Part of a small language model's weights: width 96, 113M tokens.
Each number is 500 + 40 x the weight over its row's rms, rounded and kept within 0 to 999. Layers, rows and columns count from 0. Numbers have three digits each. The size before them is the row's rms in percent of the matrix's.

# layer 4 MLP down (transposed), 256x96, rms 0.181, rows 245-255, columns 0-47
099:515476489445504525548511463524503516531509514553460476503427488481532475525558499494476479467524479534510486508527500474484523394523457480447494
113:513496550485526503450547531512504566539515498475511450440537504447538587546517550570516436507563529423544472507503546477538413467615494555522520
107:405534507491421396570556522502528444498468444515475500474518543539537504526567466561515490485441496512497497509545427487495472481433530496422566
096:497507464497530494556479497559530471506449498497529570505504464441499509403507482477468526500455590571432472509502517507500509522492548494546559
086:523490488459508467522472583466550489513472466531443504537472521563357508432513480536543546436452476546490506479549493450533537521489460528508459
103:518494534470510526512507517450405464433487478499494455519471459502545481463545496404531509485505529488506566576495514597484532491444527473466492
089:485507470490493575486554508492531489470582510562482493561512501471504450503490515544566533506492608584476432484532523486550462496466531490523532
110:490533451511480566462546479509504548543537491521509434555472503526593487521545379554491496522565466452480444523504470503533434517465487434574546
098:463504499455474508535503511515518472518416508408519498415484513461512540580491517561525548483439492516529463507483581494439465492440517553512541
084:501575581513493495549536497467505467465517393463497538536483508538450487493508501446470507512484581438493527452476536505453546534556573459473552
106:508509472515468543471498558481490519544510593538487488517479491499531545488494479540538443546559509472459489525498544491467494542482488491422500
# layer 4 MLP gate, 256x96, rms 0.199, rows 246-255, columns 0-47
099:438519425449506531534445529526574488505543433486478530527450514487428548474510511521501479439561496534553434538467493468472491477510463515579472
094:488463587520563502505537496503511455432495541536487475470500517422448528526503429522513499492506510520478479556491435518457471471488518506499490
101:530562470463472572492475582490520428481485491519476534474550455479407465478501516482526539495519571517495500547548520504462484558464522552573421
093:497489552488524483553486507500503464526481467501456427562506448493437495449570482504487558478470514497501418507527570442431493508490513505506566
095:568460548498488519473478484516521480446492544492545479488467508518483471500487542425442433502464492486498472531518390528459457450414428517579512
094:495469512498497516499491493538543493547488459443477476418552464451514522461547468526483494423507520392501513543505483439495543506466475541534480
105:561441523521543471528580467504500486543564482474463549527486491541435481549508557515458468470520426496483449413476436424536514485470522407531512
100:603482517533487501472513428421427450525448458499480443495496412493431436502565498476449551536519511456553486512462533485511584506514539523476443
109:565469455475478461505473457559489446520484504471485532503461472500542446582422492494464437435541461550574492554516484520458525567478548439503513
106:478458539422524495498526423455482488428575473503476458535488481472526503488490494433582503519420456506486500523535513523489387545475458487506496
# layer 4 MLP up, 256x96, rms 0.193, rows 246-255, columns 0-47
102:527470560528471486480486508495496520513540512514445488499491542492448522512491480512431508555548477505538527462444510517517504532523450533494556
104:466511442443397391444558506464473373491446496539488489426571514536473465546566458555477484512488547527508532471536495499501487484571486429507556
094:519479505536524464487507420549447495513582431544475461570489463483529531523470584518485539537474444451490583469477460445538471464484486485564516
091:500440512486481488502523512463459549590505507439519518532573482452608492534516504471489562508509501488420477482442512503510518465450506538484566
100:477547499546551510569502455515503465516512490541549510451449544499533486467471447490501564493444529517464448530519571531464545522493476622504431
101:529558476480529441511427472508436517524506476499496422450453528474503481461491488533467456491515529444530597444478507449532480488482524478453434
107:503527532554465424499528429459488464503530410472466479508466556460481549491508494491475520448489448470493571544480445554535600480476452509508473
099:521492459550523480481541491511519577421566522530440527557485523486532501437493506449557431501576509493470545454529393494534529506474456416488519
105:500421443505486424402511441475522508551488517555488460483534509513520582528480524569494473506564433481418504518476496447475466372450489492445503
104:510486598490493453538526583497561513494439531437531439439485502485461443487496522503458575542458529442508510464420499450488508425549491536539492